python train.py --head_dim=64 --norm_eps=1e-05 --rope_base=10000.0 --rope_fraction=1.0 --bias="none" --tie_embeddings=false --lr_mult_down=2.0 --beta1=0.95 --lr_head=0.00494 --final_lr_fraction=0.05 --batch_tokens=8192
Each number is 200 + 30 x the weight over its row's rms, rounded and kept within 0 to 999. Layers, rows and columns count from 0. The size before them is the row's rms in percent of the matrix's.

# layer 13 MLP down, 128x512, rms 0.195, rows 22-32, columns 384-511
101,211,197,172,199,210,231,219,117,195,227,164,159,222,271,209,210,175,208,141,146,140,229,193,156,213,198,200,226,219,195,230,165,212,203,250,171,201,254,208,152,213,222,167,201,171,204,238,172,277,193,208,227,235,220,202,167,218,254,194,183,217,142,213,150,227,170,173,197,209,214,194,233,173,189,158,202,190,210,211,191,192,213,229,184,216,210,222,235,236,184,185,190,182,121,182,180,184,191,246,197,230,181,165,233,228,175,234,165,198,222,244,197,242,197,139,194,223,197,257,190,168,205,211,146,199,225,212,214
102,225,227,214,231,221,193,208,169,198,175,191,244,180,182,168,197,216,221,194,189,197,225,160,201,177,233,322,200,206,137,198,191,232,165,232,251,192,201,257,192,189,176,247,137,145,168,221,183,210,263,194,198,201,195,252,192,184,190,193,155,226,239,200,124,194,239,111,234,164,229,209,145,160,174,195,222,185,242,232,194,190,211,230,195,206,200,240,162,193,205,213,228,200,229,182,123,200,175,196,161,179,219,227,145,181,212,196,195,260,250,181,157,221,161,193,160,196,209,203,185,205,235,214,272,253,176,203,231
097,206,187,137,163,202,176,218,213,230,185,169,198,263,245,212,204,179,172,192,183,203,256,210,258,240,188,189,194,200,206,184,195,131,151,184,189,167,182,161,225,224,180,194,237,233,163,166,215,231,175,144,213,175,222,213,185,195,229,182,198,173,158,184,250,183,228,227,215,200,223,217,221,235,209,223,226,233,139,141,221,154,246,186,234,163,192,188,180,203,216,198,213,203,177,216,225,233,188,186,185,192,185,183,213,262,162,200,144,149,200,210,180,172,217,253,207,178,201,251,195,151,184,212,241,185,176,168,184
105,177,145,250,240,150,221,157,179,232,202,207,181,264,216,207,165,220,218,213,257,207,185,163,220,196,164,211,234,236,218,176,229,158,174,250,184,180,226,152,161,230,167,194,221,148,219,201,212,200,238,200,217,184,159,194,172,209,164,217,210,186,238,222,202,266,243,185,279,171,179,181,217,221,248,173,218,159,185,189,224,215,206,199,181,200,199,180,235,221,198,166,216,215,163,174,208,188,192,282,177,198,206,219,226,150,220,207,194,207,171,232,184,191,210,232,260,253,221,163,235,196,185,218,168,172,168,167,246
095,208,167,130,220,235,136,213,158,191,223,183,227,147,244,178,193,218,179,171,185,186,173,149,222,173,121,139,205,138,225,164,221,236,225,185,167,194,227,234,228,169,171,198,261,191,196,206,232,246,190,142,154,204,213,227,255,215,186,198,176,207,262,144,187,198,218,233,181,172,183,184,241,221,146,190,163,217,234,177,233,207,241,247,165,213,250,205,185,230,216,186,156,184,187,193,185,199,195,215,206,231,252,223,183,195,200,210,205,219,228,266,217,192,184,182,183,238,202,158,213,199,231,204,147,166,228,157,224
097,200,199,170,204,178,199,213,145,193,120,194,201,203,190,223,193,194,191,233,192,189,232,210,207,167,166,235,185,188,209,151,181,242,168,267,248,210,221,136,165,235,155,202,150,227,254,225,184,202,164,224,252,227,213,219,153,191,182,168,194,218,188,209,220,194,140,183,215,162,210,223,181,139,215,159,262,221,210,181,148,228,196,208,175,181,161,209,193,226,198,187,182,182,180,208,263,242,196,249,128,160,174,177,197,198,176,251,184,224,239,267,163,200,163,204,200,217,235,139,187,243,220,186,197,176,217,174,217
101,222,160,178,174,190,194,217,211,218,201,183,186,229,214,219,177,174,105,161,207,183,225,124,245,242,222,209,153,179,228,148,222,172,183,207,245,168,182,173,219,187,194,156,136,194,221,226,194,171,214,211,202,220,220,168,178,205,213,224,220,270,166,194,173,184,176,228,224,156,139,154,226,217,151,242,223,188,213,187,178,158,193,184,205,180,225,203,245,174,190,183,232,194,184,205,192,194,202,211,200,201,191,151,182,212,162,168,206,197,193,158,179,188,260,183,213,217,207,174,156,208,250,218,178,223,191,213,225
098,187,180,248,199,210,258,171,184,221,213,212,220,161,221,239,190,223,189,231,152,187,234,154,253,190,200,203,217,203,195,218,274,230,169,146,232,223,254,187,202,217,160,214,243,222,203,201,194,154,244,177,230,221,158,170,195,140,187,190,232,174,184,191,257,203,186,177,194,193,201,184,155,203,226,226,255,185,202,191,203,214,212,163,190,218,166,162,242,269,164,193,230,147,169,177,233,233,136,254,157,235,158,184,227,177,215,194,222,173,158,188,168,214,156,208,178,221,241,230,228,228,232,216,210,157,170,239,207
092,199,171,224,195,227,187,252,169,162,216,225,200,200,150,165,199,255,201,265,203,234,215,189,207,165,221,237,238,195,190,176,154,146,237,213,231,179,211,191,167,178,232,229,184,200,174,219,240,203,242,200,226,157,215,191,176,198,160,188,163,152,153,166,139,218,145,183,214,204,163,171,188,189,203,234,166,188,162,164,144,204,228,189,237,188,227,189,147,196,184,143,177,210,189,128,210,168,234,180,255,275,215,287,163,146,215,196,227,188,191,182,179,172,150,236,182,260,146,161,223,146,205,223,153,227,178,218,175
102,211,210,185,250,260,161,205,185,216,218,117,195,145,191,184,202,183,255,151,187,182,285,246,236,204,220,179,214,191,224,226,219,184,171,210,155,176,204,223,193,198,208,179,181,203,194,222,201,183,167,158,277,208,233,246,172,213,250,143,180,211,171,156,238,193,164,197,150,185,226,231,243,184,151,192,224,183,226,218,243,219,223,218,170,208,199,205,205,191,215,227,192,236,204,157,236,264,244,234,201,217,198,146,146,234,209,270,153,166,201,206,181,159,187,188,185,201,201,195,228,136,162,197,239,234,210,186,172
101,215,215,162,255,231,165,231,164,249,194,222,212,179,149,222,233,207,235,199,183,211,137,278,181,199,225,194,242,207,185,167,253,250,200,140,188,204,255,208,210,186,194,212,213,257,197,203,209,171,167,203,204,186,190,191,218,207,218,238,142,157,230,206,227,124,170,155,227,255,236,217,198,173,213,194,211,165,139,249,187,206,232,218,222,223,210,171,225,190,171,165,228,184,213,205,232,192,207,239,224,204,206,206,230,271,196,184,170,192,198,213,214,216,192,211,194,197,207,185,251,177,192,265,189,247,242,186,186